Weights of a small GPT-style language model, trained from scratch on English Wikipedia: 8.07M parameters.
Each number is 128 + 32 x the weight over its row's rms, rounded and kept within 0 to 255. Layers, rows and columns count from 0. The size above them is the row's rms in percent of the matrix's.

# layer 4 MLP up, 896x224, rms 0.105, rows 5-35, columns 112-223
size [ 99  97 100  97  98 102 105  99  94 100  98  96  99  94  97 103 105 103 105 113  93 105  96  97  99  92 105 107  99  92  95]
[[195 119  86 122 140 174  99  88 136  66 134  94 138 151 145 138 126 132  99 142 136 188 127  75 119 108 142 146 159 202 173 174 120 114 133 120 155 122 137  95 132 184 125 122 104 150 127 142  87 135 115 139 152 109 162 106 205 136 136 164 185 122 152 150 136  95 202 133 136 167  84 163 112 143 147  91 148 140 160 128 112 170 114  53 116 115 110  87  95  89 149 167 144 100  85 104  76  97 163 129 139 141  97 156  71 134 176 164 115 129 173 118]
 [ 72 138  80 126 114 115 144  94 135 125 118 133 189 126 137 144 167 169 143 158 127 123 157 109 189  91 181 125 160 154 127 124 133  72 125 155 143 150 105  96 166 142  65 140 148 107 117 170 137  95 152 139 168  97 135  68 166 158 131 227 146 150 119 138 152 205 106 153  54 137 165 152  98 118 131 105 145 157  69 146 104 100 137 179 127 128  90  98 104 112 131 127 115 132 135 100  93 144 138 206  91 130 114 175 158 144 137 143  87 156 123 104]
 [156  79 114 186 147 113 147 180 148 119  79  92 130 149 131 191 129  95 174 148 160 156 129 132 183 140 141 142 111 190  88 142  94 158 144  73  81 175 152 127 164 172 106  97 144 140 125 153 127 115 157 155  75 195 115 136  78  96 154 139 130 163  98 159 119 153 106 103 142 116 111 115  88 145 112  88  97 152 163 114 139  70 184 163 153  81 112 135 106  70 154 151  72 102 199 111  73 169 110 233 102 146 113 175 128 149 130 110 161 142 105  78]
 [115 144 118  90 152 136 134  57 148 141 136 131  86 157  85 149 140 104 108 152 154 133 147 159 164  55  95 156 141 153  93 206  55 119 125  93 179 127 120 129 123 184 145 120  75 142 110 159 166 112 121 127 128 154 156  95 104  84 125 154  98  92 132 163  90 118 130 139 161 178 197 197 112 196 114 175 155 158 145  26 104 118  68 115 122 157  78  78 109  99  96 136 134 102  52  93 116 129 116 156  97 138 144 105 145 129 174 118 134 153 133 133]
 [123 199 113 138 138 170 180 120 143 109 123  90 142 133 120 188  84  61 123 112 157 104 169 101 106 111 145 176 132 127 116 103 108 115 131  95 136  93 130 162 171 126 122 150 105 101  59 146 136 142 113 126 117  90 132 123 165 128 112 100 123 133 115 111 135 152 158 160 159 118 117 211 125 213  98 104 153 119 163 130 127 175 124 139 126 134  95 140 139 139 112 110 121 124 131 138  88  80 113 163 112 140 112 140  78 127 120 126 142 174 139 166]
 [ 66 136 116 114 181 120  95 132 129 107 193 137 159 125 132  94 141 122 169 162 150 187 112  98 122 146 133 144 139  53 124 122 116 179 118 130 112 196 178 103 197 141 121 113  90 136  61 148 148 169 160 139 112  87 124 167  89 141 128 111 119 152 150 176 157 142 146 128  91 106 125 185 127 130 165  95 126 150  92 124 149 189 125 136 123 128 130 117 122 146 150 143 144 102 105 168 195 154 118 171 168 125 154 100 128 155 123 164 129 150 111 198]
 [ 74 154 113  98 162 123 121 135 137 193 181 139 116 124 154 138 126 152 101 116 143 132 102 163 174 122 179 146  89 107  99 176 160 129 138 146  53 197 113 134 206 121 147 140  61  98 107 175  82 137 167 114 144 141  98 143 143 144 113 126 165 169 141 102 141 100 156  65 112 145  76 162  84 168 115 127  66 111 136  54 117  62  99 149 108 179 166 129 164 156 151 145 139 136 145 158  91  70 153 175  54 172  92 161 165 113 151 123 138 108 123 139]
 [190 140 117 155  80 141  74 138 127 135 144  90 154 128  64 178 148 180  97 140 150 147 138 128 129 144 150 136  98 135 129 132 197 129 114 125 108 136 116 108 170  99 142 153 103  83  83 121 135 144 144 126 167 170 139 140 178 167 135 120 130 102 182 176 104 101 139  92 134 129 121 179 113 140 149 129 124 152  68 157 109 131 165 140  81 120 145 110 137 145 184 165  85 142  82 153 112 173 180  97  90  86  94 139 123  95 151 102  79 111  88 111]
 [162 143  99 115 112 176 204  55 118 134  89 158 133 140  72 152 116 121 142 124 142 143 148  78 113 120 146 140 140 139 164 120 139 124 129 122 171 120  95  50 130 179 115 153 166 105 132 208 176 152 112 162 104 145 157  95 137  97 105  98 145 158  97 158 213  87 164 156 149 112 108 101 137 119 153 148 139 112 127  83 125 160 145 119  86  87 166  82 124 113 149 120 117 108 134 182 171  97 141 141 123 172  84 151 104 154 165 158 132 187 177 180]
 [122 168 121 156 121 134 131 210 138 194 117 149 188 143 204  73 107 123 173 164  89 154 112 120 115 138 138 163 162 144 136 109  69  92 109 161 147 149 114  63 101 128 191 156  86 138 114 125  83 102 122 148 166 193 150 164 154 124 120 160 115 143 115 196 118  98  77  57 103 144 154 106 104 158 135 151 118 135 166  80  86 175 117 136 147 122 171  44  99 142 150  80 149 164 124  85 173  93 150  86 145 112  75 121 158  87 157 134 159 107 179 124]
 [105 147  90 183 139  93 110  74 177 161 175  75 160 180 134 150 110 131 150 160  99 158 109  83 177 136 181 131 141 181 152 161 126 127 120 139 139 141 107  90 139 155 127 189 146 138 108 200 137 141 129 134 144  66 133 144 187 144 143 130 152 175 134 171 132 124 141  77  96 197 141  70 158 162 135  59 115 151  85  89 110 175  98 134 171 101 159 121 133  91 120  98 108 144 171 151 142 153 116 154  84 146 133 135 147 105 101  88 134 140 135 124]
 [ 92  90 113 174 118 132 163 115 163 124 139  94 167 172 150 141 133 108  86 118 137 102 102 135 112  43 106 143 149 169 197 123  93  92  99 164  77 124 187 180  77 123 120 113 123 105 153 179 155 197 234 147 154 110 115 184 142 141  91 138 141 115 140 104 170 112 177  58 139  88 184 118 165 148  94 171 129  94 141  95 125 115 141 139 116 171 132 139 107 147 111 174 127 134 173 111 106  88  98 130 142 130 167 133 106  86 126 165  39 131 130 110]
 [170 126  83  97 144 149 172 106 123 105 165 126 142 165 165 139  90 182 104 108  90  75 174  85  87 146 136 144 110 190  91 157 155  94 202 133 101 169  93  73 108 151 105 107 157  87 109 146 139  57 147 126  64 157 159  89 154 121 105 137 164  89 156 137  38 153 140 125 146 119 117  86  97 152 162 147  93 123 159 121 142 142 154 145  80 124 157  90 111 152 131 135 165 102 153 157  86 147 166 171 151  91  46 154  77 128 100  80 124 142 145 110]
 [118 136 130 105 105 167 149 161 148 127 165  67 130 157 125 137 167 139  97 169 134 148 147 111 113 152 151 123  99 175 140 165  93  91 130 169 168 133 123  98 126 154 149 154 145  65 100 138  96 163 102 144 116 189 161 122 142 119 165 197 196 198 143 104 210 146 172  98 174 123 109  97 145 114 142 118  93  98 176 105  17 110  95 121  95 179  81 172 139 180 140  59  98 149  89 131 123 162 110 107  93 126 109 131 122 174  74 146 121 160 166 193]
 [182 154 139 134 121 183 163  60 144 144 109  98 119 121 118 123 102 193 109 135  93 167 128 105 157 124 111 144 112 126 108 156  71  92 184 131  80 204 111 111 181 190  94 168 122  93 130 158 111 144 146  86 121 161 127 146 125 161 185 126  97 122 137  85  95 175 173 147  97 132  62 136 151 144 124 134 154 105 136 107 128  36 191 116  86 107 129 140 116  86 169 112 126 159 104 114 180 165 134 127  77 130  93 144  66 133  58 111 132 125 157 146]
 [165 171 137 170 154 122 137 121 137 150 119 134 120 115  98  89 127 192 135 151 123 134 105 101 172 160 133 132 164  88 126 162 115 126 140  97 113 130 174 166  77 153  99  79 121 132  98 156  68 147 146 113 119 141 106  92 147 136 110 121  76 135 195 160 139 229  60  86 127 148  76 131 145 131 144  84 114 138 139 162  92 107  79 107 131 136 163 161 109 227 144 138 159  94 109 140 142 127 142 120 174 129  76  89 107 171 123  99 120 146 157 131]
 [ 76  96 163 111 134 119 167 129 127 119  82 145 151 124 167 137 163 117  97 171 106 172 144 123 190 164  85 135 146 160 119 110 103 140 120  98 131 115 137 164 118 175 105  67 133 166 146 225 119  90 138 132 102 120 137 133  74 169 176 206 110  81 124 123 123 128 101 160 110 194  57 125 143 138 128 178 140  96 159 101 140 149 104  99 112  91 118 138 136 172 159 178 144 154  94 135  73  96 120 147 136 100 109  97 126 101  92 121 143 187 119  80]
 [111 144  83 108 172 175 116 120 118 214 150 116 108 177 123 232 182 119 105 129 146 140 119 147  94 150 149 128 104  80 114 104 115 154 138 107  65  91 162 147 164 101  91  84 133 124 115 185  98  76 165  81 121 121 121 107 153 188 117 106 137  65 124 139 149 116 131 125  58 188 149 123 114 114 120 146 118 114 175  54  91 125 117 136  83 194 139 140  84 113 195 139 161 136  96  58  96 117 133 129 130 109  98 176 133 125  97 187  60 114  89 161]
 [119 120  98 109 149 175 103  92 173 172 194 112 158 118 115 122 191 128 152 111 186 166  96 161 165  87  87 176  92 121  92  92 114 116  81 148  89 140 130  98 134 110  93 128  61 121  89 168  70 126 120 136 106 128 152  69 120 120 210 164 142 120 137 125 106 142 112 153 127 126 140 194 112 122 144 135 153 114 133  43 147  92  97 165  75 143 203 110 103 102 119 137  86  96  70 137 106 123 126 141 171 137  85  61  96 132 149  93 155 144 142  81]
 [131 120 103 117 101 118  99 158 142 170  92 135 150 142 192 121 152 143 108 196 185 107 137  99 130 132  78 187 143 150  36 136 134 106 118  59 141 176 122 136 101 127 150  61 111  78 140 158  93 148 164 194 118  97 158 132 123 173 144 121 124 131 172 146 147 102 197 162 145  83 122 124 125  95 129 198  89 161 135  67 108 129  99 109 109 149 171 127 153 137 181 144  95 158 161 167 129  74 152 108 203 165  53 108 148 129 121 183 149  94 118  88]
 [ 99 139  85 107 126 141 110  77 126 165 101 119 154  98 116 126  94  54 106 128  90 104 175 141 127 185 110  98 138 129 131 170 145 106 148 159  95 147 151 113 125 134 121 112  70 119  88 122 137 157 151 189 146 168 173 161 156 136 183 107 106 132 103 113 189 125 143 156 118 148 149 125  93 101 115 123  79 149 158 184 115 117  99 155  77 119 155 161  52 142 117 117 118 149  91 127 146 119 128 145  92 100 103 100  99 138 205  53  95 128 180 147]
 [117 102 118  64 104 163  63 102 122 138 118 138 164 122  86  93 151 124 137 111  53 132 143  91  90 191 158 158 174 138 106 139 114 106 133 185 139 206  95 134 163 160  98 144 135  74 147 189  92 175 111 125 122  77 101 179 121 183 126 120  93 130 166 152 160 149 134  90 150 141 166 145 112 108 136  73  83 121  72  88  89 134 130 160 128 199 138 159 114 130 152 164 156 137 202 133 123 109  81 182 106 151 133 174 199 113 120 110 107 119 139 145]
 [129  97 145  81  87 138 164 125 152 142 107 123 176 166  90 135 130 118 134 126 150 146  95  98 129 155 100 103 118 199 123 130  99 141 149 102 119 108 204 192 156 119 130 116 133 141 131 159 138 112  95 126  95 123 168 174 129 194 136 128 134 143 126 158 111 152 156 116  99 136 100 114 118 110 163 121 129 133 130  90 147 162 175 145 119 129 144  97 124  74 150 148 101  94 192 204 115 172  96 125 131 126 115 117 133 166 143 114 132 122 124 152]
 [121 132 133 149 147 232 166 140 157  97 121  61 142 160 156 158 127 125 106 125  88 158 123  83  96  97 110 107 154 141 109 184  69 126 186 157 117 143 187 124 101 108 130 106  70  76 148 157 129 166 163  77 134  92 125 109  70 157  95  70 134  41 166 144 121  83 117 135  75 134  95 171 163 165 122 148 124  78 111 149 149 155 145 131 138 143 152 100  80 163 201  84 155 140 126 159 142 158 152 126 170 148 136 106 139  65 164 141 130 137 109 150]
 [ 91 107  83 138 119 109 198 120 124 138  95  92 138 206 176  69  84 179 136 136 129  81  83 105 142 177 135 128  70 168 135 161 128 109  92 124 154 132 159 123 120 131 119 129  94 118  91 161 151 128 141 144 110 125 160 124  85 160 143 112 129 183  66 149 125 147 180  98 156 122 140 132 121 180 129 143  86 140 118 119 132 122  87  84  88 115 148 179 101 138 130 192 112 160 124 151  81 139 117 144  46 152  88 132 118 140 187 131  99 124 156 142]
 [149 168 121  91 122  72 137  53 146  74  63  83 129 124 119 111 158 135 141 119 148 136 170 167 133 145 123 122 164 170 118 185 133  92 120 151 127 115 138 115 153 112  72 150 135 126 114 181 107 147 119 173 115 117 137  88 136 116 107 145 195 115 107 127 127 154 122 103 156 157 104 148 109 118 178  94 146 129 113  98 137  88 132 162  98 100 152 124 150 176 122 112 112 118 112 103  97 129 152 131 125 190 150 165 131 170 123  61 144  98 137 180]
 [116 117  95  59 173 150 141 127 127 193 153 113  96 166 148  51 124 142 162 150 111 157 146 144 156 120  92  97 145  77 106 154 154  97 126 159 202 134 134 118 115 130 113 126 151 132 161 161 123 100 168 162 114  38 104 150 129 114 167 146 147 159 142  76 147 126 166 112 149 141  99 163 110 138 142 176 120 174 117 148 161 138  82 133 112 142 112 104  89 115 151 132 105 139  88 141 157  58 126 186  93 144 161 179 106 127 149 184 107 165 125  99]
 [117  98  93  89 166 136 128 111 151 127 130 129 115 110 135  97 112 107  77 154 172  81  76  59 144 152 136 121 170  95 172 237  76 105 192 103 161 182  80 105 154 135 109  92 132 158 157 189 144 112 164 175  79 142 114 139 105 105  99 151 197 217 115 180 127 170 117 148 146 118 140 169 122 137  92 114 175 102 152 158 119 159  42 142 132 106 146  56 140 174 136 102 120 133 116 170  88 110 151 119 102 138 154 104 102 132  80 115 143 128  85 150]
 [134 116 117 166 117 120 128 110 147  90 119 135 185 163 131 158  55 134  90 160 151 102  87  97 206 131 165 172  93  97 118  68 146 131 117 186 155  85 179 122 146 117  95 144 178 146 180 161 112 122 146  47  97 108  70 141 147  84 139 129 138 114 124 118 112 116 106  88 151 146 135 127  73 132 141 113 101 132 118 142 113 149 143 123 112 101 117 139 152 149 152 198 101 117 196 147 142 177 126 156  56 115  50  75 141 125 144 116 150 142 177  70]
 [109 141 100 200 119 172 105 138 134 122  79  92 115 125 150 136 172 136  83 113 119 137 106 164 175  99 100 136  77 186 114 131  75 143 174 123 118 138 155 131 169  74 116 102 112 110 110 152 169 111 170 150 133 100 135  96  80 175 137 162 100 156 144 143 117  92  51  93 119  85 189 182  69  74 109 131 103 179 103 169 157 134 158 180 114 101 153  60  65 138 131 120 125 154 163  89 144  97 177 154 103  90 146 162 137 130 124 165  96 134 104 121]
 [ 58  90 161 172 124 130 119 129 129 131  68 149 159  62 123  89 146 137 119 149 100 144  90 106  50 105 137 117 152 152 114 209 106 108 142 166 163 150 107 157 134 104 137 176 151 146 111 166 136  99  45 131 191  77 141  99 135 123 188 110 173  81 164 111 189 165  93  74  95 114 131 126 141 143 129  76 134 178 116 126  61 127 126 127 112 188 114 100  74 130 156 143 132 163 120 123 179 154 155 185  97 160 124  86 208 142 114 109 137 169 133 134]]
# layer 4 MLP down (transposed), 896x224, rms 0.0953, rows 5-35, columns 112-223
size [ 99  97 101  99 100  98 104  99  97 102  96  96  96 100  92 101 106 101 104 106  95 103  95 104  93  98 101 100 101  93 100]
[[112 124 186 126 142 199 193 118 217 131 124 146 142 133 165 102 134 103  56  98 120 119  36 148 107 172 132 101 128 145 105  98 144 174 146 103 129 160 142  56 143  94 133 173 160 139 109 145  64 197 120 151 147 118 117 127 102 134 143 117 144  91 109 190 111 120 169 127 140 178  91 146 105 147 107 135 166  62 110 113 137 115 125 177  81 115 170 114  93 174 122 187 182 199 184  96  83  73 144 140 160 115 119 123 150 115 136 142 141  76 126 132]
 [ 93 179 141 114 135 142 136 173 113 170 101 197 149 144 137 145 168 145 118 146 204 126 150 106 193  71 138  82 156 140 133 128 166 169 109 119 148  96 179 139 145 185  79 184 176 152 114 116 110  86 152 117 113  96  86  51 123 123  75 168 133 132  93 114 120 180 111 156 172 103  68 139  88 127 110 113 170 124  52 113 128  99  99 129 122 106 120 162 102 157 143 131 147 145 136 141  95 147 150 137 128 117 157 105  92 100 125  76 148 116 141 110]
 [134 183 151 104 120 122 123  98 150 171 119 191 105 119 121 112 111 154  96  75 120 120 147 133 161 164 133 168 127  85 105 126 107 127  84 128 129 132 126 100 129 137 116 109 125  92 169 157 132 103 157 120 143 141  81 212 129 171 126 101 193 113 121 117 177 127 114 120 169 134 151 140 182 149 147 131 152 156 167  92  99 115  96 133  83 161 118 134 209 100 108 108 141 134  88 146 166 136 131  93  72 158 172  87  72  57  66 167 107  68 203 148]
 [121  71 145 172 123  57 120  83 119 159 195 155 128  56 108 137 138 147 158 164 162 110 163 204  94  85 126 158 176 157 112 124 140 166 124 156  93  96 168 107 106 155  95 127 185 184 104 131 114  81 111 116 164  89 118  72 122 143 149  92 144 102  90 151 191  82 132 142  95  95 111 125 138  95 177  99 174 155 115 149 114 112 155 164 147 135 134 156  94  99 171 158 161 120 113 166 132  71 157 129 136  83 122  88 110 141 164 139  95 150  88 112]
 [141 118  90 131 125  87  79 131 153  76 130 205  65  85 102 108  43 132 146 174 131 145 150 189 135 140 219 156 162 138  92 101  93 161 166 114 102 108 112 168 142 117 160 100  88 104 129 132 105 124 117  79 152 127 112 137 113 167 123 105 171 142 100 137 157 107 190 123 124 178 159  64 129 109 183  76 111 105 125  93 129 123 177  88 142 139 163 151  76 131 161 165 155 121 127  92 168  92 115 146 111  91 148 108 174 164 145 104 194 166  52 109]
 [ 69 114 147 108 146 153  62 172  46 134 121 124 121 121 174 129 129 146 106 115  67 149 144 125 157  61 123 155 143 134 135 155 109 171 159 108 116 164 119 135 135 154 102 143 126 165 118 166 101 122 147 156 118 164 143 155  97 131 107 115 140 127  68 151 137  85 131 133  98 181 248 106 129  77 106  77  53 132 116 123 154 144 193 177  94 142 159 169 118 114 147 183 183 216  88 121 119 181 193 124 129 142 149  94 125 147 142 129 131 146 147 118]
 [115 107 103 105 152 123  69 127 128 100  85 159 110  75 167  53 130 102 151 158 153 123 137 104  96  90 107  62 146 127 191 140 114 134 137 131 123 133 136 126  87 113 137 123 103 150 174 139 153 167  91 111 154  89 120 104 149 158 108 137 145 119 142 105 120  79 119 104 150 118 130 164 110 123 187 148 191 174 115  50 165 115 153 110 133  88 110 136 158 114 187 103  90 128 143 149 117  86 148 149 154 128 105  76  73  68 155  96 142 108 123 175]
 [136 121  93 116 107 146 139 179  79  89 155 190 106 143 159 160  96 170 118 161 156 140 159 113 124 107 126 118 137 112 112 168 154  94 158 173 124 163 101 106 172 126 116 188  93  80 175 191  98 145  64 166  88  93 115  44  76 173 188  94 172 132 105 146 148 139 108 198  81  95 143 146 114 173 115 121  99 145 147  87 146 131 135 105  99 160  60  93 140 141 129  81 179 100 126 104 157 165 139 140 162 127 113 111 154 150  74 103 167 103 114 101]
 [110 109 117 149  84 148 102 178  92 205 133 157 207  95  87  96 100  94 102  69 106 129 133  76 111 148 110 152 155 106 123 130 143 113 102 134  77  96 126  81  97 118 131 112 139 124 100 129 119 173 132 149 104 149 118 172 134 132 126  88  69 133 127 138 128 130  91 118 196 119 100 118 175  61 143 148  81 142 150 139 106  60 164 151 134 140 101 131  87 111 142 135 148 102 119 100 155 139 154  60 126 140 144 165 130 147  73 129 118 145 156 174]
 [150  82 161 121 147 153 167 147 171 177 210 140 133  75 130 102 125 104 129  87 162  92 101 157 106 199 145  87 136 159 157  88 139 135 140 119 178 139 100  91 135 147 144 143 149 114  76  89  62  79 125 138 129  74 124 113 129 103 183 142 133  97 142 139  97 130 135  77 105 158 140 103 128 111 173  88 124 132  99 152 128 144  95 149 198  93 125 111 104 123  86 112  87 156 149 116 148 170 133 126 173 131  82 108 136 105 160 175 163  96 154 161]
 [ 50 197 126 141 132 117  95 114 121 109  80 165 154 144  94 148 122 120 130 120 163  84 157 132 147 146  99 143 154  85 164 120  85  84 164  50 169 120 162  99 127 111 140 112 146 125 204  73 105 116 130 122  81 157 180 168 112 125 114 136  85 115  96 136 182 110 130 137 124  84 143  94 170 128  59 122 136 131 159 176 128 138 129  88 128 132 120 109 118 159  69 114  93 157  88  82  87 139  74 151 183 105 102 170  91 136 185 163  97 183 127 176]
 [140 133 128 130 157 132 160 179  76 167  89 118 140 151 155 112 190 153 102 132 124  84 148 115 184 163 152 101 144 114 190 120 134 156 131 108  90  64  95 155 110  73 105 122 173 107 144  90 124 126 148  95 107 149 129 112 153 151 169 114 110 100 159 119 104  88  87 179 142 132 119 142 139 110 131  94 117 114 114 145 156 125 104 136 144 131 159 171 226 127 124  90  62  96  65 189 132 109  92 113 130 208  84 121  93 162 158 100 144 118 224 175]
 [158 163 110 123 100 183 142 163  82  99 126 140  76 170 141 112  72  90 193 124  84 155 108 131  80 101 194 146 123 144 157 115 163 119 146  85  80 127  85  81 179  97  83 144 155 150 172 186 116 163 156  98  35 149 122 122 115 160  81 111 149 159 155 110 166 145 145 129 116 149 155  98 151 158 163  71 119 155 117 113 112 135  92 166 159 149  65 168 117 165  51 121 101 108 173 112  85 127 131 182 140  53 167 102 151 153  55 136 113 118 126  59]
 [112 110 106 168 106  99 103 101 188  93 146 106 113  83  66 111 172 120 152 165 154  72 131 168 100 132  42 109 104 172 152 133 159 149 106 110 126  27 141 105 139 162 171 134 101 133 160 158 143 121  46 162  89 148 150 103  83 122 167  81 134 101 107 119 125 120 129 159 132 106  85  99 195  82 138 161  77 158 154 145 103 116 104  83  86 154 136 161 115 188 161  85 134  71 154 136 101 120 117 125 152 154 104 155  94 110  65 204 151 176 161 158]
 [126 139  97 143 115 110  92 203  67 138  98 146 132 108 161 124  90 159 127 139 147 118 184 121 163 158 145  74 113 114 100 161 104  95 107 104 100  47  90  62 208  90 130  95  69 186 142 163 207 102  81 132  87 136 161 123 113 121 160 151 138  78 120 130 124 140 128 123 159 107  86 136 109 155 103 158 106 170 124 192 147 151 111  52 107 168  95 115 110 121 125 112 143 133  97 131 110 171 117 105 137 157 128  81 118  77 113 170 150 120 137 162]
 [118 139 128 154 196 126  75 143   0  96 116 182 137 110 156 154 142  83 157 150 135 137 138  83 135 139 140 148 123 175 107 147 129 148 148 170 110 155 141 164 139 100 118 129 157 106 157 155 122 137 160  78 187 134 150 119 112 151 144 107 107  71 124 153 149 150 165 179 136  91 153 141 157 133 102 124 140 124 177 134 162 143 111 108 172 125 107 114 119 122  44 122 106 169 136 102 172  98 143 100 109 128 169 191 136 142 109 158  69 152 120  90]
 [136 172  94 122 120  52 149 117 164  96 157 150 137 126 151  92 136 147 128 138 106 113  95  96  78 143 190 151 135  99 122  97 137 117  96 255  76 152  92  72  92 157  75 157 129 146 128 186 130 113 137 128 120 165 156 116 125 146 112 142 103 113 134 171 126 154  77 167  72 166  90 165 120 125 146 131 156  98  84 124  94 176 122  63 116 146 113 123 142 106 197 126 147  81 156 132 172 142 116 134 121 118  95 131 159 129 134 105 103 141 100  96]
 [188 144 138 124 120  72 106 110 116 163 120  81 171 114 147 113 124  87 195 143 171  76 195 165 120 130 189  85  87 125 105  89 116  94 125 157  71 179 104 104 117  85  99  79 190 160  93  58 173 119 120 102 125 125 115 176 106 149 120 117 115  97  95 121  82 142 127  97  76 147 116 157 166 139 115 113 106  94 132 152 106 131 158 147 111 129  79  97  67 160 168 119  84 130 107 151  52 124  66 110 153 127  87 157  97 119 138 163 146 134 124  86]
 [ 89 191 101 165 102 143  99 137 140 105 141 130  97 106 160  64 113 150 119  90 111 185 158 155 132 114 116 100 173  98 142 110 116 145 151  60 150 110  88 141 142 183 143 153  99 117  87  81  66 135 161 113 119  86 115 186 149  87  37  90 127 120  80 200 143 183 184 120  99 119 117 105  96 120 133 145 118 155 155 103 163  99 190 109 170 139  70 142 111 126 173 192 121 131 131 138 126 107 120 105 142 157 155 116 151 150  80 140  94  88 183 105]
 [108  99  69 124 144 144  88 108 115  92 155 117 158 144  69 109 114 104  78 117 143 118  73 129 107 146 106 143  94  71 115 150 125 107 151 100  83 167 118  76 153 136 102 104 159 180 133 169 109 178  58 126 150 112 153  91  89 180 159 114  70 109 162  82 113 121 110 135 105 144 127 127  84 113 143 137 117 114 149 100  94 125 154 187  92 173 131  98 119 133  60 151 118  84 141  82 151 103 107  81 128 130 109 172 140 112 103 125 144  92 138 109]
 [ 91 152 120 104  70 127 146 148  23  84  76 150 145 110 121  86  58 146 145 118 140 171  64 133 179 102 112 119 116 125 103  46 151 127 127 140 116 134 111 113 154 136 141 109 151 160 188  80 133 132 121  67 154 166 100 135  80 130  82 133 200 156 149 154 136 115 188  66 138 143 160 102 133 132 104 132 210 153 141 120 181 107 151 156 127 184 135 101 192 141  45 148 140 110 128 125  99 127 118 123  78 132 162 150  83 107 135  82 153 137 151  94]
 [132 108 142 132 163  84 107 200 168  98 123 126 117 140  79 102 198 151 126 111 154 112 104 140 129 103 120 190  94 190  82 100 144  81 160 115 151 107 128 116 172 136 102 146 121 118 153 181 146 115 134 133 167 122 201 115 122 104 100 148 158 102 149  97 132  41 129  75 103 135  83 136 132 138 125 139  40 162 165 139 134 116 126 122 134 120 195 160 157 116 126 139 178 157 110  94 130  97  74 135 145 144 163 128 118  81 117 217 143 155 154 102]
 [123 188 138  89 165  95 103 167  56 106 166 169 106  79 109 127 130  67 188 148  82 152 116  89 114 109 113 119  83 111  56 149 148 132 164 126 144 133 111  86 102  83 137 141 160 167  89 173 112 128 166  98  88 141 130 111 145 152 143 122 194 128 195 139 119 126 135 114  90 171 144 132 100 136 136 161 148 118 140 141 148 221 111 132 164 115 127 160 100 110  85 191 109  80 187 136 154 148 157  94 107 126 115 116 140  71  71 187 172 134 122 135]
 [156  90 131 146 191 172 159 149 144 126 110 114 159  79 155  86 157  95 107 154 166  63 140  95 118 145 110  93 151 158 134 165  42 153 160 145 186 110 145 177 107  99 150 152 171  92 149 159  96 131  90  79 120  60  69  85 105 159 111 151 181 106 154 130  80 114 133 108 128 142 175 138  77 110 118 141 158 147 115 111  83 148 164 106 158  66  87 135  99 177 139 121 118 199 108 168 137 143 152 101 120 104 115 125 175 106 149 113 193 151 133 166]
 [130 145  77 128 120 111 176 160  13  94 110  90  51 136 163 135 119  85 173 136 104 100 113  98  95 131  80 158 108 117 102 119 170 163  95 136 191  78 171 116 183 131 146 145 126 131 136  68 114 137 116 127 115 128 172 143 144 118 136  98 143 151 126 131 153 149 132 155  92 112 188 150  98 134  82 126  93 152 141 215 158 147 138  70  91 117 190 119 124 118  32 182 122 165 153 136 149  71 128 154 117  71 107 129 135  98 147 165 199 133  99  67]
 [ 80 103 112 158  99  83 116 151  98 179 161 115 107 180  83 166 116 101 202 166 103 106 197  69 138 140 111  96 116  88 156 163 171  77 137 110 117  64 102 165  74 170 118 121 153 115 121 106 179 147 189 137 161 149 141 143 120  82  93 123 177  97 144 110 152 125 126 114 102 144  78  67 169 179 129  83 139 160 129 104  84 115 108 154 170 105 178 136 112 137 129 134 121 159 128 121 141 121 148 127 156 117 139 124 133 150 107 138 147 114 125 149]
 [124 118 103 154  71 112 185 113 136 125 100 109 104  79 121 126 136 136 166 164 106 117 161 121 165  63 204 174 166 160  82  87 126 160 146 102  91  81 208 159 191 151 111 117 151 159 132 127  44 130 174  79 174 141 173 134 132 134 124  99 134 151  88 138 109 174 162 149 111 133 176 154  86 132 167 128  98 134 197 130 115  79 167 110  91 126 100 184 113 119 128 143 186 122 102 116 174 129 101  98 110  68 129 123 106 112 124 127 106 141  89 123]
 [167 107 107 154  84 122  77  76 149 156 154 149 143 160 155 153 148 130  84 154 106 111 143  63 165  88 122 126 117  83 151  90  84  77  92 133  77 123  97 173 153 155 136 118  90 136 161  87 147 136 149 167 133 100 135 143 162 143  69  86 139 169 118  63 186 126 182 125  66 165 161  97 122 112 133  87 107 144 161 109 124 130 116  89 140 122 123 102 128  80 175  92 144 136 133 122 113 125 109 184 125 143  74  88 100 124 185 160 118 115 145 179]
 [136 179 115 160  95 111 130 117 191 103 126 179 104 125 124 134 129 106  83  66 124 118  83 134 186 187 135 173 143 149  89 149 114 128 130 148 179 158 149 129 159  86 148 100 154 163 124 126  65 111 100 113  83 138 146 126 153 132 149 150 179 151  90 125 166  76 159 104 133 138 105 159 114 109 125 107  97 153 167  55  81 127  94  83 129 102 126 101 188 134 103  97  89  88 119 110 150 156 122 111 111  79 103 157 148  52 130 122 106 179 171  89]
 [119 154 111 100 117 143 128 145  62 128 163 107 127  61 114 132 140 178 139 105 120  74  94 138  69 146 115 200 155  92 103 161 170 137 158 109 120 137 102 133  94 132 181  95 137 130 106 145 152 158  74  52 118 107 100 163 140 142 167 102 112 122 180 132 145 137 126 128 169  74  92 100 141 113 103 150 136  80 146 173 170 116 127  91  86  85  79 152 149 130 125  35 136 166 162 147 143 158 129 134 193  77 117 156 136 142 137 107 131 119 162 181]
 [131 110 190 164  91 149  96 138 131  75 103 120 140 120  98  67  99 137  98 136 138 105 118 158 109 110 126  64  98 106  85  73 160 129 139 124  70 122 127 115 141  67 131 118 113 194 153 147  96 144  88 106 138 109 153  94 133  94  96 110 143 114 176  99 156 159  99 174 183  52 155 112 190 144 141 121 138 142 117 117  84 170 191 167  98  82 131 133 134  78 206 168 134 100 124 134 100 168 129  85 140 136 139 117 204 119  84 176 136 193  47 102]]